{
  "hidden_size": 96,
  "lr_head": 0.0054,
  "final_lr_fraction": 0.05,
  "batch_tokens": [8192, 16384, 24576]
}
Each number is 50 + 10 x the weight over its row's rms, rounded and kept within 0 to 99. Layers, rows and columns count from 0. The size before them is the row's rms in percent of the matrix's.

# layer 12 MLP up, 128x96, rms 0.41, rows 103-127, columns 0-95
106:36 47 38 60 48 56 56 61 52 58 37 41 43 39 50 43 56 42 53 26 58 43 42 35 50 70 55 47 25 41 52 53 34 77 45 48 58 35 53 59 48 55 45 57 45 49 36 45 51 57 53 61 47 52 42 51 60 57 60 58 29 48 51 49 55 38 36 27 69 82 45 52 52 34 56 41 58 50 55 50 49 45 56 45 43 43 69 44 56 56 54 51 54 53 47 58
106:66 42 71 63 42 42 51 44 47 57 34 45 48 46 23 52 49 47 57 33 48 26 42 64 64 44 57 50 48 38 37 47 42 53 44 78 65 41 47 47 42 55 47 55 47 58 49 70 48 40 50 35 41 57 44 48 45 55 44 65 47 45 58 47 44 38 54 48 56 48 42 51 50 62 62 61 48 63 55 59 70 33 55 57 43 58 59 43 58 45 66 50 43 65 64 62
099:40 51 63 33 20 58 40 59 62 51 47 58 47 55 46 51 54 68 35 55 57 56 60 48 51 39 38 47 48 51 38 67 58 57 57 66 42 41 49 66 57 45 52 60 65 39 52 44 56 29 56 51 55 42 40 61 53 66 32 49 65 49 64 63 47 41 48 35 38 48 48 52 46 47 51 45 49 63 50 54 32 46 44 49 41 50 24 56 69 51 34 58 52 38 47 56
095:24 62 55 58 59 47 39 34 46 53 53 46 54 56 57 51 63 42 49 48 57 43 49 48 69 29 35 42 52 22 65 54 49 29 56 49 45 46 44 44 62 64 50 56 51 65 45 36 33 43 57 42 56 44 53 46 46 42 51 67 46 46 57 54 52 50 66 63 60 60 37 38 69 45 49 40 51 65 54 52 31 55 47 63 40 45 46 60 53 48 45 50 62 69 60 44
094:53 59 51 40 49 65 35 48 47 51 42 62 55 60 57 59 41 47 52 30 45 44 61 66 52 36 46 37 69 47 45 41 41 55 54 70 74 42 48 29 52 46 63 46 57 48 50 53 71 75 47 49 48 47 35 46 34 55 60 43 67 47 42 58 46 39 49 35 47 57 41 55 45 52 61 43 50 46 43 44 52 61 63 57 46 68 60 58 51 61 43 72 55 65 55 51
101:59 50 48 52 42 47 40 52 60 61 38 48 43 45 44 64 48 60 60 58 42 58 51 52 45 51 59 53 48 45 30 66 62 47 51 49 52 48 54 71 42 40 38 60 54 41 48 80 47 52 52 40 52 36 41 50 52 64 46 62 47 41 46 55 47 39 55 52 70 50 58 40 15 51 56 38 60 53 42 63 62 68 41 57 55 70 49 40 31 69 51 45 49 49 50 38
097:57 57 42 46 46 37 49 46 58 48 41 52 40 61 30 24 48 40 44 36 55 59 58 55 45 53 46 34 42 40 36 49 52 50 45 38 54 56 60 55 67 41 51 46 48 71 52 62 42 45 59 42 49 36 47 63 52 67 46 41 47 46 43 49 35 47 59 68 51 55 62 51 43 56 17 58 44 60 44 47 38 41 39 62 32 69 54 56 47 46 49 63 59 52 55 68
092:47 36 58 49 54 42 43 59 55 59 53 46 46 51 37 61 57 59 62 75 53 56 48 24 26 48 56 51 45 59 36 49 56 57 46 58 40 49 51 46 45 52 50 44 48 42 40 40 36 52 55 49 48 33 69 56 61 46 47 57 45 43 62 54 48 64 33 57 44 39 60 45 62 38 44 42 45 45 35 35 44 62 44 42 85 69 49 49 62 53 53 63 57 60 42 49
094:67 52 42 51 44 25 55 49 45 53 58 50 54 57 69 49 44 66 53 61 54 54 59 59 57 48 52 54 59 21 63 42 36 54 54 45 60 37 58 40 43 41 57 51 40 69 49 33 44 31 63 49 36 50 32 55 46 42 39 46 64 36 64 39 48 41 64 40 54 45 68 31 64 52 55 30 49 57 45 47 61 36 44 52 42 49 50 48 55 46 53 51 41 52 41 45
112:47 56 55 40 62 56 51 54 64 40 35 50 40 48 41 54 36 65 49 47 58 37 35 55 46 49 58 59 37 46 47 45 44 59 51 52 48 47 45 51 37 55 48 60 49 38 33 66 59 56 63 37 52 63 54 38 53 33 37 46 45 38 59 29 38 49 47 57 54 22 52 47 37 56 41 47 58 64 42 60 60 39 47 58 62 65 53 45 41 63 57 71 65 62 64 69
099:44 66 45 61 48 60 45 38 49 46 32 59 51 72 42 59 53 48 58 54 59 57 33 44 61 55 41 60 57 39 65 55 47 31 60 55 50 44 50 45 57 75 50 45 21 44 46 49 47 57 57 62 58 46 63 54 19 42 52 53 57 46 50 44 54 47 48 45 51 59 52 67 31 36 62 55 47 64 39 42 39 49 36 61 49 65 52 56 62 44 51 41 54 63 55 58
104:45 47 51 41 69 41 47 65 63 44 71 44 55 55 35 54 57 52 36 45 58 46 48 53 45 51 52 41 55 35 60 52 69 56 57 70 47 52 65 43 62 56 52 63 55 50 67 30 46 49 50 47 60 57 56 53 54 44 48 36 40 47 43 47 47 43 61 19 47 52 58 39 48 33 51 67 44 63 47 46 43 42 44 54 53 78 44 59 46 67 68 60 62 46 55 51
106:57 71 55 48 56 67 42 54 46 45 49 57 65 41 62 58 62 36 68 58 57 58 52 65 70 36 51 32 37 48 50 45 46 49 44 56 49 49 66 72 49 64 51 55 27 50 55 66 58 45 42 52 55 50 52 41 59 55 47 62 42 66 62 53 55 39 38 58 63 35 58 58 49 55 41 56 42 51 54 37 59 56 47 67 41 41 50 36 36 61 49 50 59 39 62 36
093:40 41 33 45 64 48 38 31 65 50 52 63 52 40 60 60 52 42 40 54 62 43 39 51 33 47 52 55 55 44 44 62 55 47 51 40 50 47 48 56 20 42 46 66 48 45 52 39 58 57 40 55 48 35 79 39 59 32 41 38 56 47 45 63 67 40 32 56 62 51 60 55 55 52 63 54 66 49 56 35 40 59 41 60 47 58 38 50 47 57 48 41 45 51 34 44
101:62 41 42 37 42 72 56 50 35 58 56 53 61 45 35 55 41 66 64 48 55 46 53 57 49 53 40 39 62 62 63 58 36 62 48 31 45 52 45 69 42 62 65 37 59 71 56 53 59 60 38 52 65 51 56 52 59 82 53 53 44 48 54 57 59 40 41 61 58 49 48 56 59 62 38 52 53 32 56 37 55 54 50 61 48 52 47 73 54 51 58 61 55 42 52 58
105:57 49 57 58 50 54 45 56 42 39 51 55 41 36 43 41 58 49 35 42 58 61 50 41 67 63 52 54 40 44 58 30 54 47 42 47 34 49 40 42 49 39 50 49 29 37 58 41 61 45 51 37 32 66 38 64 59 42 44 50 54 45 43 47 45 59 59 44 64 61 66 44 68 48 60 49 60 51 47 50 38 44 69 63 64 47 61 42 38 47 42 66 85 51 47 48
107:38 43 52 39 64 49 42 54 56 39 50 57 53 53 55 40 30 57 47 48 53 43 53 62 45 43 32 48 60 44 58 54 60 27 54 37 53 49 73 56 40 65 35 47 59 45 53 63 39 51 52 50 48 49 64 30 67 57 40 65 55 46 37 48 64 37 58 62 41 54 41 57 53 44 53 45 45 33 66 35 67 46 53 53 63 65 59 50 42 34 52 45 25 59 53 59
107:52 53 52 49 32 40 46 48 46 57 39 57 74 43 63 40 36 39 31 53 47 53 57 58 33 46 58 45 34 51 51 39 34 54 49 44 56 37 50 39 52 58 53 35 69 34 51 39 53 62 48 50 56 56 47 59 42 59 40 39 51 43 61 40 39 42 57 44 57 41 49 59 59 52 59 70 44 30 39 45 39 62 55 55 39 51 35 65 34 59 64 64 42 29 52 48
095:53 62 53 52 43 46 56 41 56 40 64 49 43 59 48 56 46 47 18 56 71 35 33 68 51 44 43 30 52 40 39 52 44 33 48 53 69 45 54 44 47 51 64 57 51 42 48 70 58 46 51 49 42 40 62 43 42 53 52 44 51 57 52 47 48 53 51 39 66 55 43 36 44 67 46 59 47 49 61 50 59 32 31 66 50 46 66 61 39 28 52 54 48 55 33 41
102:62 47 39 61 37 42 44 70 22 53 24 42 49 43 39 68 60 64 44 73 54 56 47 56 39 61 47 53 39 51 61 44 41 37 57 58 37 38 40 51 72 42 54 46 45 59 51 56 48 53 43 31 64 50 49 41 48 52 63 48 46 40 43 42 60 47 47 55 52 41 46 66 62 66 54 62 41 48 55 57 46 46 57 39 48 49 36 54 48 36 49 35 49 49 34 60
107:40 68 53 43 49 50 55 22 25 57 46 41 52 35 56 42 32 49 48 47 58 35 50 45 52 41 33 57 35 63 58 42 65 51 68 50 52 50 42 68 38 36 47 41 57 41 57 52 47 47 52 52 55 45 60 70 51 41 37 58 44 63 49 50 54 37 41 43 30 50 53 45 43 46 34 42 66 54 56 39 51 59 39 66 62 33 53 58 68 59 47 52 51 45 45 48
105:53 66 47 55 60 40 49 53 45 56 63 48 51 35 59 51 34 76 54 60 64 48 69 45 53 48 49 55 50 50 37 42 58 50 49 43 59 48 52 59 50 63 42 47 54 48 43 49 57 60 48 51 50 50 35 38 46 39 75 65 42 39 41 55 62 38 44 29 47 48 51 56 31 50 55 62 73 45 40 39 47 38 49 28 57 41 54 29 64 56 52 43 34 50 33 40
101:43 67 40 42 52 39 45 54 61 50 41 56 51 60 57 46 39 48 51 56 39 44 74 47 71 35 54 57 51 55 32 46 51 58 45 43 44 59 71 59 51 50 67 51 59 40 56 60 47 47 46 39 68 47 61 51 47 32 40 28 41 50 42 48 43 70 48 42 49 57 56 58 37 48 62 36 60 64 51 48 45 54 27 50 53 69 54 62 48 46 42 38 63 61 56 30
106:35 55 42 47 56 50 59 50 33 59 44 34 48 57 69 34 55 34 56 47 54 49 61 51 64 49 47 76 40 38 54 46 47 41 44 76 67 68 58 55 48 47 60 36 51 58 43 54 35 56 34 54 38 41 32 46 42 52 54 34 41 39 53 52 41 52 53 43 45 45 54 51 51 32 59 50 46 61 34 69 35 47 41 50 54 58 55 44 67 35 45 49 40 54 43 46
101:43 50 65 42 44 49 47 39 46 51 50 52 29 56 46 29 60 50 58 48 42 41 53 64 54 57 55 43 64 42 43 42 41 56 55 46 61 37 53 35 54 63 46 56 68 40 51 42 44 58 28 54 54 40 34 49 52 65 66 75 38 59 49 43 66 50 75 59 52 48 57 57 42 50 62 65 48 36 58 32 40 47 46 44 49 51 40 43 53 59 54 62 35 58 69 42
# layer 12 MLP down (transposed), 128x96, rms 0.396, rows 103-126, columns 0-95
106:49 48 52 52 63 30 49 43 41 36 39 38 50 46 66 45 70 52 66 40 59 55 38 46 30 52 35 52 49 59 47 47 41 60 36 72 55 51 64 44 36 68 64 43 46 48 70 69 56 54 48 50 47 27 48 57 59 48 56 45 51 51 35 53 42 49 63 41 45 59 71 45 61 53 44 52 54 45 38 46 38 49 55 64 29 55 63 54 66 36 47 55 44 54 50 47
096:57 52 30 47 56 55 55 53 54 51 52 50 58 54 44 52 77 27 58 52 41 55 41 60 47 72 61 71 48 61 51 51 41 45 57 63 40 50 28 56 58 43 62 55 41 60 52 52 43 48 63 46 50 60 33 53 59 57 68 48 46 62 51 85 41 45 32 46 56 38 48 53 43 55 53 38 48 62 58 46 46 45 52 48 62 55 58 68 51 65 48 61 48 63 54 46
095:47 38 43 47 55 53 39 45 55 43 60 33 35 41 56 57 46 51 54 42 54 42 46 55 54 52 44 31 46 41 58 40 39 32 39 53 51 38 41 67 54 51 61 61 55 51 60 59 37 64 45 56 54 55 64 49 42 46 49 38 46 28 55 46 30 58 64 34 50 51 51 41 34 68 49 61 37 61 36 67 33 56 60 55 59 49 41 42 43 66 60 56 53 49 64 24
095:44 58 60 84 57 53 47 59 39 45 33 45 63 56 46 59 51 59 67 52 56 47 52 49 53 56 40 66 53 69 55 37 47 50 41 36 50 42 55 36 45 58 58 47 52 42 43 53 49 58 39 47 49 42 51 54 65 49 31 54 43 56 43 70 45 44 28 53 62 54 27 48 57 47 45 49 35 60 65 42 38 37 47 57 49 67 46 45 58 50 37 54 40 50 28 61
102:50 55 69 43 64 39 52 35 51 36 65 50 44 35 48 40 14 42 44 70 60 65 55 49 43 61 56 61 56 43 56 39 55 35 52 59 40 61 58 58 47 46 51 52 41 66 56 50 39 50 50 27 51 61 45 57 41 54 59 56 39 59 62 31 61 48 39 52 41 53 52 42 47 46 57 60 47 50 37 43 56 59 19 52 49 52 48 49 56 61 54 40 51 48 48 41
109:52 52 57 51 46 51 62 40 41 45 51 51 57 46 39 63 38 65 58 38 50 55 61 56 56 49 60 33 52 57 40 58 54 66 42 43 55 43 47 70 59 48 61 53 53 59 30 39 48 66 42 58 43 29 55 54 47 52 50 52 41 51 53 56 55 43 55 69 46 35 45 69 53 55 48 71 23 51 49 50 69 44 56 34 55 57 64 42 66 23 56 65 53 50 59 46
099:40 38 51 46 33 45 53 53 67 53 55 59 44 44 60 45 49 44 46 43 61 48 41 49 36 60 55 46 41 64 52 48 55 54 59 53 35 48 61 38 79 44 47 49 56 78 42 63 58 65 40 40 46 33 55 40 69 41 60 65 42 43 62 43 45 63 48 54 53 49 71 54 54 58 51 51 61 55 55 48 57 69 38 41 43 43 54 71 51 41 38 35 63 41 55 43
100:64 43 52 50 45 48 34 45 43 49 62 32 52 42 49 33 70 70 48 58 44 47 51 46 35 57 54 52 57 60 57 48 30 57 45 50 59 36 47 34 47 36 58 40 63 56 44 50 53 36 53 34 41 40 56 69 51 48 54 39 49 64 54 36 50 31 48 55 41 40 50 50 28 55 48 64 63 59 38 44 53 36 46 26 57 52 55 42 57 44 40 38 50 39 30 57
099:49 47 53 57 52 24 39 58 42 46 47 75 65 40 54 58 74 50 47 66 50 55 59 48 51 53 50 36 46 52 41 58 55 53 51 53 41 39 46 37 52 60 48 77 71 57 45 35 78 64 43 49 58 45 40 50 48 49 51 33 54 61 67 50 58 43 54 40 43 43 67 66 66 52 59 43 49 57 52 56 47 44 44 53 51 55 31 54 45 62 44 42 42 57 48 52
102:53 58 54 61 44 56 56 62 49 24 66 51 50 62 43 36 53 41 52 62 58 56 54 47 52 30 59 48 47 63 51 52 50 61 49 65 50 32 60 61 46 41 58 37 65 69 40 65 44 60 51 38 45 32 48 60 31 55 50 48 33 33 46 57 58 31 59 62 57 67 37 49 52 54 56 59 43 53 51 37 44 67 66 43 62 55 43 65 61 52 42 44 51 50 60 56
104:52 28 55 32 49 49 75 44 45 40 32 50 44 52 50 47 22 42 51 51 61 26 58 59 55 44 66 45 59 69 40 55 48 55 48 43 68 48 50 46 42 55 67 44 39 44 49 39 47 47 27 58 51 61 66 42 59 54 72 41 45 51 44 43 49 55 38 65 69 38 40 47 54 59 52 48 49 52 56 48 50 44 45 56 45 38 46 57 38 61 36 49 58 46 46 42
106:35 44 59 52 52 34 45 43 43 68 61 45 68 48 48 52 66 51 59 39 41 53 47 60 43 67 42 11 37 56 45 49 58 51 49 55 35 38 59 49 57 44 46 49 56 45 63 63 53 57 48 57 44 47 40 45 47 48 30 45 46 46 60 42 48 74 52 48 52 46 54 44 48 48 62 58 48 54 50 51 43 50 62 74 59 66 41 48 59 67 73 38 50 52 50 38
102:60 45 49 48 50 53 56 57 61 39 57 41 38 55 47 43 18 44 54 73 66 67 52 48 49 53 44 38 40 50 43 49 42 56 52 59 39 61 38 60 51 65 41 77 53 57 63 71 48 47 55 50 34 51 49 35 67 46 35 41 42 43 39 43 51 44 44 56 54 64 56 47 39 57 48 29 47 48 44 46 44 54 60 62 70 65 61 44 45 50 69 52 47 43 54 51
104:57 73 39 64 51 50 59 30 67 28 44 63 55 51 29 41 59 39 60 44 71 55 56 71 40 53 49 52 38 42 52 45 50 41 42 43 38 38 48 61 60 44 50 49 49 46 61 40 66 52 40 53 45 51 50 52 44 39 47 65 45 33 48 53 60 53 39 44 37 37 53 40 41 48 64 61 80 57 48 60 51 59 55 45 44 53 43 41 60 42 47 38 60 53 44 53
101:73 28 40 56 45 44 49 44 58 48 56 82 64 46 41 52 85 45 53 62 39 57 59 44 43 45 45 46 41 57 67 63 41 44 47 40 57 47 52 58 51 40 33 52 48 52 63 57 56 60 39 49 56 50 38 54 48 48 61 57 46 34 40 40 37 48 37 60 35 53 53 47 49 38 43 38 50 48 38 48 50 41 74 51 53 51 49 40 48 61 62 62 52 49 39 46
103:55 48 64 49 54 49 32 48 42 62 48 47 70 43 56 41 71 47 25 31 44 47 47 47 62 47 49 52 49 59 53 56 48 40 47 58 53 42 47 63 38 43 50 47 56 52 50 37 40 69 49 72 44 55 55 40 50 42 67 67 60 45 35 47 51 44 41 58 58 69 49 68 52 58 54 40 51 57 54 39 60 44 66 62 56 78 47 45 73 50 47 58 45 43 60 53
102:44 57 49 56 62 71 51 57 67 67 43 37 47 43 45 65 18 45 58 39 46 68 56 69 46 31 39 36 54 39 63 44 38 51 49 58 22 45 58 42 51 39 52 57 67 54 44 40 44 38 48 56 45 44 55 49 54 43 71 42 49 55 53 45 55 56 53 59 51 60 57 57 61 58 46 38 48 53 44 50 53 60 34 44 59 58 50 53 33 55 54 43 39 38 43 39
109:52 51 45 42 50 48 56 42 54 59 41 60 32 42 49 38 49 41 52 24 56 48 38 43 43 50 54 36 38 35 38 62 49 50 52 46 39 22 45 44 57 42 58 36 50 45 49 48 75 63 52 64 64 55 65 47 55 48 67 45 55 51 54 41 40 50 34 56 47 40 49 47 67 49 49 73 46 52 45 77 60 54 45 39 42 48 51 54 60 65 53 44 37 45 57 31
095:50 41 50 57 49 53 66 65 53 49 53 55 44 48 52 50 28 55 54 49 60 51 31 64 60 46 26 55 44 53 46 57 52 35 64 44 46 34 63 56 44 63 46 49 57 51 68 36 64 58 48 59 66 46 66 26 48 53 49 49 46 38 47 55 52 39 62 51 56 52 26 38 44 52 59 70 38 61 29 48 48 46 60 42 44 69 49 55 57 37 53 49 61 38 42 58
101:40 50 41 33 55 52 38 50 61 58 57 75 45 47 54 51 41 58 67 49 43 50 32 55 49 43 46 57 56 55 33 51 60 55 42 43 34 45 55 57 56 62 68 50 46 37 44 58 38 35 48 36 60 28 69 54 64 43 48 49 52 64 62 66 50 52 60 28 50 51 55 65 46 42 58 38 61 41 68 46 56 53 43 40 45 54 46 46 56 45 46 43 50 80 47 40
103:34 50 37 49 52 41 67 48 45 33 50 53 33 41 44 57 52 68 63 37 52 41 38 52 69 39 66 42 51 53 58 54 43 57 65 51 58 56 43 63 59 47 26 44 42 43 56 36 70 41 55 49 53 43 45 56 56 60 43 55 64 45 64 60 66 49 43 54 52 72 57 48 58 46 42 44 47 43 57 42 46 74 65 53 62 46 49 51 64 42 55 25 50 57 47 46
108:43 52 50 52 51 49 40 48 41 57 57 41 47 51 39 61 33 63 51 56 61 43 43 33 56 49 64 38 35 44 42 43 33 54 48 56 56 58 49 54 53 75 42 48 62 41 42 54 62 47 45 48 40 29 35 60 47 58 37 45 59 61 67 54 71 68 47 57 36 43 37 44 50 33 57 45 50 42 34 44 66 54 61 27 60 47 32 51 51 43 55 32 57 54 56 47
098:62 63 49 31 46 27 57 44 40 41 58 46 42 51 62 45 58 46 33 32 54 56 55 44 42 50 41 56 42 55 61 47 52 41 61 72 51 35 53 48 58 38 46 40 44 34 49 71 52 58 46 50 65 72 37 25 48 46 55 57 34 50 51 46 71 45 46 39 51 64 42 55 45 58 43 48 49 56 47 53 50 29 38 32 64 65 52 42 45 55 50 51 44 53 41 49
101:50 58 50 56 31 46 64 46 46 39 61 48 37 56 50 48 26 52 62 30 59 60 37 70 52 49 57 33 51 55 50 60 30 68 40 57 46 55 65 46 53 60 43 46 42 44 35 56 48 56 14 44 64 72 51 42 53 60 43 40 56 62 34 44 51 56 44 43 47 48 61 52 51 36 56 45 56 55 48 52 44 33 65 39 40 51 51 57 56 43 47 55 54 48 53 43
# layer 12 MLP gate, 128x96, rms 0.391, rows 104-127, columns 0-95
105:38 53 55 47 55 39 34 30 51 79 54 39 66 45 48 52 59 48 46 36 33 37 51 49 58 68 72 35 58 51 51 47 41 54 43 52 44 48 58 44 45 39 67 55 51 51 33 40 47 46 38 31 35 52 42 54 61 73 51 42 44 66 47 60 39 64 44 42 62 47 46 35 48 57 49 64 47 61 40 47 54 46 52 50 59 32 45 44 55 44 41 64 56 45 42 55
113:43 61 51 58 48 46 53 55 26 50 38 52 69 69 58 59 46 40 50 50 56 66 48 54 49 59 64 60 48 51 70 33 58 36 43 60 39 49 33 45 62 47 51 33 52 35 37 40 63 53 53 79 39 45 44 44 61 54 58 38 51 59 55 51 60 52 37 55 55 45 59 50 66 48 39 53 58 50 55 50 58 52 57 62 40 55 55 34 35 36 55 68 51 39 62 57
097:51 70 43 47 32 54 52 46 44 45 54 66 60 37 59 46 35 49 71 42 42 48 34 57 41 38 62 45 54 49 55 65 48 51 49 52 56 29 60 49 47 64 54 60 42 42 46 56 32 49 45 41 39 48 44 40 51 50 46 46 52 51 39 36 57 75 48 21 50 45 27 57 68 54 38 59 46 39 50 42 72 45 57 48 62 62 49 62 42 62 60 53 53 54 40 49
098:45 48 50 34 47 32 48 60 47 53 43 57 46 62 61 53 57 49 54 46 55 46 58 49 50 50 48 51 42 40 39 49 37 57 32 37 63 53 21 44 48 41 57 64 64 58 31 42 47 68 45 63 67 50 47 44 61 52 45 38 52 57 52 36 35 44 44 43 37 74 38 51 51 50 43 66 48 57 57 36 41 61 25 64 46 39 69 39 51 44 49 56 46 41 44 62
109:35 60 56 31 31 51 60 51 31 51 41 62 74 54 42 43 42 48 41 46 44 57 55 56 63 54 47 46 36 47 47 57 47 43 28 53 47 32 46 60 46 72 41 50 48 48 54 50 64 56 43 36 64 41 39 52 67 48 34 58 42 36 44 49 57 37 33 36 72 58 57 32 46 37 56 44 52 52 53 61 48 69 54 48 58 63 49 52 51 63 58 57 45 50 47 45
094:49 66 51 46 46 32 54 34 62 45 48 44 51 41 46 51 45 48 42 50 60 51 54 39 32 26 44 43 37 62 41 47 64 38 40 48 59 54 51 64 63 65 44 44 54 68 26 56 63 53 46 53 57 45 38 43 46 34 54 44 53 45 57 34 44 49 56 48 43 40 43 29 40 55 56 50 43 60 59 58 56 40 40 43 59 35 63 23 40 40 47 53 36 45 38 63
099:47 39 40 46 51 49 61 35 54 58 48 28 51 58 47 52 47 47 36 36 60 55 43 25 55 48 54 61 42 66 68 74 44 41 37 59 48 47 55 45 48 51 54 55 38 45 47 42 40 65 43 52 52 44 22 38 42 52 61 50 42 63 49 65 49 40 42 48 62 36 52 53 45 70 34 53 53 52 63 43 54 52 50 61 37 40 32 39 64 32 42 59 52 58 49 49
108:28 43 46 44 42 45 48 26 39 55 50 44 49 59 58 55 41 51 46 41 37 53 47 53 51 29 39 57 64 40 69 24 50 49 37 56 43 56 55 56 73 57 41 66 45 56 48 63 38 52 34 54 57 63 61 54 37 36 33 47 48 66 38 46 64 50 30 47 56 43 54 70 51 44 43 60 63 52 59 38 48 50 52 58 52 54 58 44 43 42 50 58 60 38 52 49
093:56 51 35 52 61 52 56 30 41 50 39 47 50 48 50 60 46 59 56 42 60 35 64 66 44 53 49 44 43 48 64 67 38 61 36 31 42 48 48 45 46 43 54 69 27 55 54 60 61 35 44 53 35 43 68 41 66 37 64 43 66 47 59 38 44 64 42 42 62 53 75 57 50 53 41 50 65 50 52 40 48 49 54 40 40 57 50 49 42 45 44 56 71 43 50 52
101:60 58 73 47 51 48 50 55 48 51 57 48 45 60 36 40 43 53 56 52 59 39 54 53 60 49 53 40 34 62 43 53 52 49 23 44 39 67 39 38 40 40 43 57 50 49 50 73 57 65 43 33 49 59 71 40 26 38 54 58 56 51 53 65 41 38 53 56 63 51 41 53 50 64 43 49 57 56 59 50 45 43 66 55 30 46 67 56 44 42 52 64 45 28 45 48
103:52 34 55 54 42 47 53 22 44 43 43 56 53 67 47 52 29 58 47 52 44 69 43 47 54 35 59 46 52 49 45 55 58 40 27 50 41 45 39 56 59 47 45 36 49 49 61 54 62 43 61 54 43 54 46 41 54 43 49 54 27 58 42 50 51 66 33 42 51 43 71 52 38 48 36 52 72 64 63 50 58 69 56 56 44 47 61 57 47 64 38 66 64 57 50 47
102:50 52 71 45 53 46 59 44 75 54 59 51 69 45 51 44 41 31 57 55 40 57 52 52 68 25 52 44 37 46 55 47 52 39 33 39 59 51 56 58 62 70 46 71 50 46 56 57 41 48 53 35 62 59 43 40 43 57 53 51 35 60 41 48 52 34 53 65 58 53 45 39 39 56 47 34 56 63 49 70 47 45 63 40 51 43 40 55 68 39 51 60 53 54 53 38
094:64 48 86 56 52 53 63 56 53 52 49 53 64 39 35 52 45 45 43 29 33 54 53 56 53 63 63 47 49 32 53 45 59 42 45 67 47 51 53 44 63 61 46 29 55 52 53 55 46 46 37 38 50 35 42 46 38 54 61 58 56 40 35 20 38 47 58 41 44 55 54 45 42 57 33 53 63 50 45 57 41 56 61 65 40 58 45 54 39 47 57 50 52 49 53 62
085:68 51 54 41 68 48 46 57 48 59 44 58 66 69 43 53 47 40 67 49 35 44 44 53 33 45 60 42 52 73 29 25 49 50 49 60 52 48 50 36 75 56 48 46 59 62 42 49 58 42 77 49 50 58 41 54 48 44 54 41 45 42 46 47 46 35 35 48 53 61 55 42 54 37 59 56 40 47 65 47 46 60 52 41 39 34 50 59 51 48 64 53 53 45 55 32
105:46 57 54 54 62 49 50 60 48 56 48 50 38 42 57 40 45 37 25 42 46 57 46 57 46 39 60 60 59 48 53 56 56 47 51 39 57 53 44 49 35 45 46 50 53 50 43 59 61 49 36 47 26 45 37 33 51 44 33 58 63 67 63 54 40 37 44 51 67 61 56 50 49 53 52 36 57 62 51 57 68 33 42 53 24 65 49 48 64 43 26 73 58 53 47 40
104:57 51 28 40 37 55 34 39 60 37 42 57 44 53 46 62 37 39 68 41 53 64 59 52 48 43 60 65 59 39 54 57 50 36 64 49 65 40 54 48 53 58 39 48 52 31 52 43 53 57 58 45 61 32 33 69 50 54 51 66 40 40 60 45 58 59 49 37 56 53 56 37 41 45 41 34 63 60 41 34 50 58 55 50 53 44 38 52 50 45 57 51 32 28 37 47
106:62 40 70 51 65 53 30 43 41 43 29 35 48 41 45 43 49 46 56 48 66 42 49 43 47 58 42 40 61 49 50 45 46 45 47 41 44 38 59 26 52 55 54 66 53 74 62 64 55 50 63 41 40 49 42 48 44 41 28 40 45 45 59 61 42 74 38 31 55 34 38 62 46 53 44 42 61 55 46 34 52 53 62 50 56 49 45 55 51 51 45 48 37 38 45 41
092:50 67 62 61 51 37 60 43 36 68 50 67 63 47 41 89 41 57 39 47 60 56 41 54 57 49 51 56 43 39 55 54 26 46 49 36 59 37 47 39 44 53 61 49 54 45 37 38 53 34 48 53 56 48 38 45 42 50 48 37 42 40 47 36 41 48 61 48 53 34 43 31 51 65 41 35 59 56 56 33 54 50 48 46 56 61 58 55 41 38 42 43 45 52 40 52
096:57 45 35 50 68 45 55 45 74 33 48 42 31 66 36 56 47 52 56 47 56 67 36 59 52 43 49 35 47 43 65 42 49 37 47 51 37 37 36 52 41 40 59 37 49 43 49 44 64 49 50 41 54 37 30 50 63 46 61 50 55 60 67 51 60 50 51 50 42 35 27 49 61 55 52 59 50 40 47 60 47 54 55 59 57 57 44 34 41 27 49 35 58 54 50 65
099:37 55 46 69 26 41 36 39 54 60 35 67 59 48 39 50 55 39 49 42 50 42 44 58 53 69 55 49 42 55 37 52 52 47 34 41 53 51 40 47 67 56 34 43 50 51 32 56 55 32 36 52 39 48 50 40 44 41 51 36 54 47 40 40 36 44 39 46 52 57 50 42 47 46 61 46 50 67 39 55 52 49 29 44 54 43 41 29 55 39 43 70 37 28 50 53
098:50 46 56 47 53 47 47 68 58 36 47 48 63 55 53 50 47 32 26 37 59 52 43 45 40 29 46 36 48 46 57 47 61 61 36 44 37 60 44 55 42 35 60 42 36 38 61 40 55 46 54 18 63 48 35 25 63 61 48 46 50 54 62 55 43 34 50 59 55 51 51 45 62 57 54 47 46 56 50 42 75 67 45 45 39 55 45 48 48 39 50 50 60 39 51 57
101:55 38 54 57 51 48 53 48 52 52 35 39 56 51 28 66 41 52 46 38 34 54 35 58 71 51 56 50 47 54 54 38 57 57 44 56 57 63 56 27 62 49 26 56 60 52 42 45 52 61 53 56 56 44 44 55 74 56 48 49 50 51 69 44 44 49 57 51 35 65 46 43 66 40 59 46 53 60 61 49 55 49 60 55 38 47 54 45 58 35 28 68 31 37 58 63
091:38 47 52 65 63 26 36 52 63 50 46 62 63 64 57 52 56 37 45 36 39 64 42 50 46 48 52 56 44 51 55 45 49 64 47 56 68 70 54 54 54 40 58 48 36 39 61 42 33 56 59 61 57 63 52 43 49 65 54 43 69 55 33 65 41 44 44 43 35 56 43 46 64 29 56 40 52 61 45 44 57 46 51 63 38 33 66 56 42 47 59 48 42 54 45 59
097:56 42 45 54 53 55 42 48 34 38 34 54 43 58 55 42 63 57 39 53 46 46 39 49 45 76 39 49 37 48 62 48 38 56 50 46 55 48 50 61 60 45 52 68 66 59 61 45 53 46 63 46 56 57 55 50 67 34 43 21 69 60 53 56 38 55 46 40 43 54 42 47 57 63 52 42 53 63 43 47 57 56 40 40 60 54 38 72 74 59 48 39 31 49 64 56